config.yaml
vocab_size: 32000
norm: "rmsnorm"
qk_norm: false
decay_shape: "linear"
train_tokens: 355700000
Each number is 500 + 25 x the weight over its row's rms, rounded and kept within 0 to 999. Layers, rows and columns count from 0. Numbers have three digits each. The size before them is the row's rms in percent of the matrix's.

# layer 7 MLP gate, 1024x384, rms 0.14, rows 100-133, columns 320-383
100:514528468462532475482525524424483518475504492475483510463481511536491454503496457515439526481490514508508438508515444538519505514442508534502473465515508460477478497521466512474493510506487488
094:526513476469473475516542480512477525479480471460491528509458477492498524481559443521503481480522566510541486521511546498513506463512524520491498528500563524492492514520490494533499533520502546
097:529538479477501510496532478553523501485478458478449487475503522501511482470515500494495499517480488522478528501560478469475530539488495529493497481494482463532525492515442488521501501496457483
100:467500510513472474477486514459478473478548454484469444488515498501478482450507463510540510475459501521513482475489505488517494492516503522505489453530535493527538513483469545455510506524531513
104:477465495487498481470484470453502500512489471494532494526494500546468522444507533456482469517540525484496518525535526460469482478504476496494513517487506464514492536510494516515545467492514512
099:477542460509541504521539530457507562493508472472492497520485502520543535555490484521508486506483521508530506508497515539484504525491476477533526494471530444516486480502457462495529519482494468
108:467472508531488494521463503500528498511544482502487478478511477547505537501450462491520505479515529469461498534478514466532458448517518537451466523535498455539442505521517544485505534453479496
095:497456506540532480521500502560456498488496538510512491468516476537506498479494554518493488505484488514476509519471518519480479499507518526534519503466470459523497485488485509491531504486495520
105:448457485505475490507487483502497488483575505474501502531475487507496496555502538505539465570509518493501534484494494514496461524424500515463507502487468555502529522471484488486489516493513486
098:503530514487508495506514498513486548504450513546529539485486475511487507465498512497541481507516443508489493522479482506552510539484478485531538492477524527500474536497515494531499539518528500
103:549491502492481533418520484462488514479488497478480441500527531513505500434510526462499502487499526516488504513544526469545509515490464501553503516512489459475517476515486485462506510537563530
096:499506516487480505526469537462514491479527472446537499489496491458465533512484503545492468533516522473508472518499515543510526493512491505468498442478513474481465523524541487492463500483495526
095:458484532515484490473489533534452469484484557498514504462474542490494517495501513529485530543518535509459499509501494543478470523469547493486494452492507530458509504488516486551468451508484465
100:499490538506460562526491499500504489526485476510483472538485510520477519523476493487541540479493470502506523485476518499526534497477500499460503490499472458534478536510490507538498490465460530
101:523515517497529530464494455506511510483503499492527498514502529516505487480520506517540469503495533537509512487521521496500474468457546503465545521475496509456484510500514535530503507517510497
108:462510503533496520438535503509504497488481478550503479465522503545563468467478486530491512509482497498509492551532502463505502485497495467527507488483502457505516519476480542536513531497480473
101:537479462479540496494520548478511432481454503516508477474581460516535493461468487579485534514520484474508443526490491504512493490487532503530527524479508478476522528520523537564496499498481505
094:495537511511511478488489527485525506522493537495516480447495478529489500440541458507486482515492509544479553489537510519464465504484505520501504502458479471513548509493519498528505537462461465
097:511493487471462492528515500490468542459518504511526479510495450491496527452502499473483499516503517506505482495500455440495476533500510524497542489534505482486458560479466538494458488500518514
102:478481460475484502580537427508481491514462421464510483480507505541514542506522471452465465500486458535550466519495501521527517525497495527536506531506511481498509497513522506501515532524475547
107:471501473470523505554552530493527492508542500496503493482493522472487476501507508494542504466482483514521505471513505498485507493457547490495487536503535561496514515506496530472556486497491504
100:447469512497518565490487522527526459543507492514499516548514517504535526521484477505557504499493532416465491517504512501516545560493558485501523521479518478562509481506513555491520483492496494
103:481506457504504519512516514494435512528496472481546516519477538521503566511471485467538491538504523471540468476484517503481476495448457509481529500522468507480506559518499468464483512488508489
102:470500499507521465530526504506479512524517487521475464504499482480504479523472506501482497507551467471536519468538448460556525521498516479551512509506484485501468527497481479535558497514533475
100:541455524510558531488447482508526533498430547528475476491482496529471495511528476538495477517485554464462530496529519471514481497522484500469481492511485529509492498483479501516495484485534482
093:435512521489462497515520489513494500506505543472551521489489511487439482502517477488481494535490526478495505517488482501484517493483517515504503492461492522509505474510527459455507507461564517
104:459520517487474488521502508497510487519535483492540522523515521507516487506491521481499479548482557525481485471499475485482566500479509521456502488534544469500463524524479502510500517482457480
094:525509497510522569494507480527491467501488469467505450533506514527494512474496451471525542486505483471499509517445488517463490469504506513474498485431516483488498462495518501476495438546473509
104:516522494516476490514520485534523504501531503495506443544516481510495493412490462456482500532461535504499467524502526501501515570505493520507513465485528505514504443547532513503495511503534514
092:495545540495509495475478492523518543489502527533461516491498494543530471554475519464445500521460503488503518508523500477511518529472484486482479492449501538522540513460475495515498522492499481
098:478529490495529472492475538522486504523497506545487519525515528514482499487546535496489495537475485493496496543509510493517476513527482486458540484512547492519552492484511480472484475522530527
100:461499463495524536502546497490460503507517479549507490519529518510483486486504470497475499449461513530478506527507514456474515487525524502517500531498522543541456469465480454502446497501546504
103:502506495488499420510473482469502450524481504503505512507480483469496517493473476532490506547525497467505497516500482502479485499535492527504534488479527505440475498474474511536533510495482459
098:509525450445457500475487499502501567538557496490529509484505501466487488495492512503514527544511547510496492501514561512521511459488481516538500481524491543501500512502454493494520513510488509
# layer 7 MLP up, 1024x384, rms 0.145, rows 100-132, columns 320-383
102:455453537509507462542512558489533515523515520487473483454534501471506430527568542500496516445480529496525505508560517485465493479461525523500510518509475490515513486523511489459488468523512463
093:484498559535505521494494524489486507516515495480497521517476499502460488518505517498510514554458487494415476511481489481548508538480488540460530506470498451486518516530483485481525529510521505
100:492531485514499530484510500531478458524516495466457486488486519454506466532497496488491502489504525543493496536523522500521509512487516463527505456504482480503492512473540451497512491524515477
102:524474508503467491506493484434452564558540501502491500466511521498491517486524465511540443469516484516500533472564514454490491501530510533505494474504471527486499518464526489491527488520526528
099:477484505513509528481444471474535492529529489497543457541474486513483495456490506492514470487524471474497497532517496484495474487488497551497489555489493505520518499505508478505496580539528476
099:519547508487505489505523483493503527475528506498500487504506453520507480464489501467489500524442485512494513500527467474531516495505519473490464469489472549446476480500528521480522494486524500
104:524521523503514472525512522472502488533519510502528524492527483484494491535500478491544479504534509474461507497513498484528470510516526538529469495564464471490528448500513501491522486461514510
094:506485528479474510515500444520490497490510469516531522527519521548464486471492479481451513516443530502537488536513518465516473452469562507500472488479509520496499518453471531480478535469510482
107:466548506508543502473496555487481473491493532494474503491527544460492523522526444487499507482508522523552521541490465497468471512480457525472490527507490526535544516494488456474472510551508474
099:506523532457510482503508511488530511537526487454556477514497536474540508493514516508569518476484480530502492494535487500494531499496519530493491506462468485491509487537486520492508499432489508
105:541484505484487487499457477483484517491481501505473501486519465493519520479493510509510477514456484488529507488550518499542457526474555510536491520506524488522528514460522441477491491509497505
098:533479526506511485568513465520491517503485501529536493533509493519504498504543473525470492512495458538499523505476499471498510466479522545511417494521479482460505539461500504528530536503556511
099:530504529525478493514485481506469501501506514540500487544508506545516481522510491563493511521517480522504518547492513528485516485511460496499462508498469481514431499527492477519483515483497521
100:504515480496484502516492520451513515464550565526502524491500525492524481465497487555460512501534475495507528540480480490549521502490484523517518519482532434492505524492509519486478509468514508
098:516480503471503474563504483515537523518495519486458480488513510469494530465522475507514555483469474495458506460525504485503458500494535512541476496511485507452501481496485484460488492473488469
105:509507505485525535484527502486484482526514510514479472471525496535519493482451507505473528499479537498471476509507493474511479470500468522519499474502492472504477516508520499537500493495507513
096:472479476526532459497505509499562470506475476521518478482477478492475518534502519501501485512502535462475470498508484507453498533526467520522506473464479475508483516522516528514494508490513471
096:463468520480472484493492476501453484508491521532507518459462453549478535512479495505489465492465514545480521539553519516516504494482543486530514494492519501515521465489531513481509525492456516
106:484491470487490504514527501511519482532481554513465538465509497495516483473500537537532509483486485463464508486510503468505481541444513507503513526473506505542477502448474545489520499500538495
099:482496525529532552451521511516500489467513450499557511524511475504493558492508513494490557484525493517498489500506460496490516492515494516494495482570502495507466508497466480544449495494502500
107:520470503487477496474498460506454518480487497481475498496460472519478513451496498456517441515491510532506511488505537510531490501474496505469474459510500514483498525482487514506527503475483497
100:549529478510485506464498507516512540530473465521489494524516520518509513481498486511511492506530491486500475481538499465529502483518534498465493490512512522520566447538572525496494507534521478
103:490479446530471498489519481494499495504517569506520464537537497526489520469568470540505475518488492532499505505483460491501493521492518508462491497513485485503486470547537538490552503439488502
101:477507495534522526496486532533530451486488461485447497499495503491491493505462522503463499552495518482458520483544517504546537501543516510467454534496539433517457490563491507481519471494491495
102:501464532445506470506495565484456514531498497535536511477482532470458499514513482469474480494475521505457511499486521542517541506524483509499492521450442511525507498506519512466482516519518538
095:543490500504527500527467495510478500564500497512441527523498490514485496483500563528496484543521522509472479463524523482501514500516428502465474521488496456468529489485503498528489522482467462
106:498539486497519480473504450493500517521499470515498547520449555510496491487493460499484489546507521534547495492480502477513493480539485490484515497506480506504508536551513558506523506511485474
093:498523538479480477501499467527503540490480525524462520488504496508505497474533525488484494489515489483481487548480452505484532542513482501566511477530529501461512459489504494482425513486530491
099:528496482498521524479490521524514527488488498488507511498467499493498515494534503509546483513457502555523527492496488542492489490516444473500480532545513467490471486494492511462484496491474489
093:497484460483469496467513503532470497479496459483466503481489529552501520504513443494478501523477406567458499497531503497519452521464506523517471490501515477526526482465471529483508534450498463
091:488497509475510492520478482484510520495532501528499483496510436484527451518504496482485507510457502500475483510502477500495520487503516541509479519469511549470481486498529493476461513496503504
094:482515475467535473497562540481497456501532527492526505499491496523519534487522502497555483506513496557470500487519495507518539507488548486513434528466458486506533473499486470459491512479544504
101:479467529506499511545494478481525490529476499514493497519535494485467506481514512482450519514498439556465541465503505445519474478516498531521488470514456432515502484534531527512465479486516511
# layer 7 MLP down (transposed), 1024x384, rms 0.114, rows 100-132, columns 320-383
106:483466521511468530513493516463497442493514492487514433518490519524475500473482525507500491493505483531502512490553499524475512526522508501504495523492467493526484509534481483506479495518465529
100:498526481500501495512516486507528490477478471502460501509484514482496526507525478484448511476493464536499501473503535487492525505516526486467497537509507456536513501537506523467477484495499467
097:493535470474480472480491493484493530515494491500483479515491481525552514494511509506468552467511504480557508499518517494525496514515463511532461513485454510514449461503464500507535540521546495
102:504475511487511526460496496502479493568492505527482479518482504488495508536530477495509488496483476493530513505512455509444496473536496491415481474442480469490522530489501497528457488474524498
102:511519513513538488506506519510560480471472523500502488520490529466509528435476524521474535443478433496496490525491426514519516470460509515517490459497498457492506449477532510446482512506538454
101:470511493516524453492483479522497532517465511474500499505511512511475507533447551478499473452500477485502523525485483509511505534535499453471521501482473505514500524498493501498509541476543527
101:483471483483493532508534564487490502493484499474518461519514494525451528554506518478509478463508480420468515474523501497531470474488496515477537479538490533538494478442527468499485513481524490
101:488451500464514533456537484509514508517554507523485511512537530483500495513575483495529504516487493488540528472522496507457510479512532498498523472511453514451510496520514486457455530496511509
105:474485515497529500500538513473492481549467514475455514487543513473512502539446498497500502457493482491487482530508526501485498488526509541524494503535499489484496529465505475512482499499488540
100:493489507469500519511495488478505457489524508473508470462492487475549531512537483497499503425527520499488536468562492491503507515465495527491526492507515485500484498490476495481532513482490502
103:510481474483463483539517541524508486484484533480513483494495501510537474520504489467511491460485500521472481557497491505467484479491496502498540509494509462497489534508528532477537517507502535
093:466475530493536501535503455517472468484516502490489511512491483542515526523483509516503462488481488500502529492494484510507491500486542457506480503483542526469516487510467523516491516518511490
093:520539477513475450464492525472465467463474487429522459495473451512517528460506526488482540514511450506502466495509497506472544468468482534467487512462492512505526478481494492460442480513501473
096:505466489465469473481489508510505537522515484518492533479526482448500528482534483477477536493504505519466468488510501487499552500506475557449429473438497488506500487486503528493524531525522547
098:521489517477491538523521473472504483550478523498493508484499460485482491508509489477510502471538494494518449513522493514478476516467527514538537534504469560472505480480541487487502508493529464
102:475550510485494507533528520470523468494538445477515499537472525512514480528537474497485517508481510532513498462524501465515487485514508511503523525521488497484490498476513475505498499479515509
106:483531475503548445476497508472496493461480471486509524497503513482497503487499507473498512479469549445505481422521504516545506486485525477500504502492481508509567455479496504510517494536469470
099:455444500474525508530518526481490474508510504541511499530499535448472454485504483518490503556493509472529526560463499490477546526474472506476534465499508486534489543488495443504473510459489494
105:488501466474549512485517511514515497496506541469496501490540478509544510539459498490491495489488509515519505480512499484571497485464517523536508481430501522515475490503480490466483504536510496
102:477523522526525508505515532492489442478511481511473527486450483541474493503489521459461507460529494525459491481515516485507504502536513460501541488514476459501522499507517462476482491423449499
108:544496502499458496473478527505503503503472499522523500557460545529502487496542527482523437513490475499501543507498468492483512538484505516489522473488516515473494560441506484563508527541510522
095:497487532516504510509509475498534522485527464471492508494503506503482548489538496547485491526522515523519516514456501511519514554531419446476479472504455514504471443523518474520470469488501476
097:490490487494481486514528456453489529497497445528484482476509517496551472502486479485510492554495561510510513499484502514548492483519508467441457516523475460460482515511459519448477485502482518
098:515484479533485491471487536564491517501491471495506515489492543490478496477538503456505497510481495491443522520490503509478521495511486489502543490531518453535448478499553524518474413518509474
098:558545492456494484467488487554480481507518494518478498523481478482529482495557524458513488530517525501463537486515483516499502549511464524484519525513540502497473533472494497446538556467486504
100:462514512498523515533496458473503501462521514526513495493520473500497534531490459553539500499512470514487489455508479529479500503539504497516527509475473527505541502500509493487520527513477501
097:453502497496515522509545528520544516551513466487501489500537562491512507525509535463532464513506499522517502519461473494508482481516507509468541490536489450498502509503523508528468513498488538
095:486475443516507512514504507501527527509482599525539479499546499484505470503486507492528513511550517502447518515529465515509428529515526509494498539483497471526547440472470484509526489522512515
098:472503516503460554484479495508539485508468474491451484493486516464477544539513503460481503529489453525524485513480486495518493517510451507482489491511494458526465500460509558524496485510486508
092:480491505545528495472513512531504496474505520483532510528527537533515504491454494516500495485487493505473522486461509501526516491494475505487507556530521490489480485531547473492508478469524509
104:515464487468503495513467525491511490499509504513473508518475504550503494470481515512500517485466535516495474493527510502492506497488538458516470504469451461439511525504478485500500524512504509
101:470510491516457521471480515534518538448536483526524481541493499538509488498498493526504502481535470496541546475487546478534487498477517526473502487537531530488481537488527515532520501518510489
105:521518480487496503497463509482483437558516495558451473516524498491509496481535500504509521466494497515456498512489497537485460465494516495539533533456527499506525482480508520497535471509506464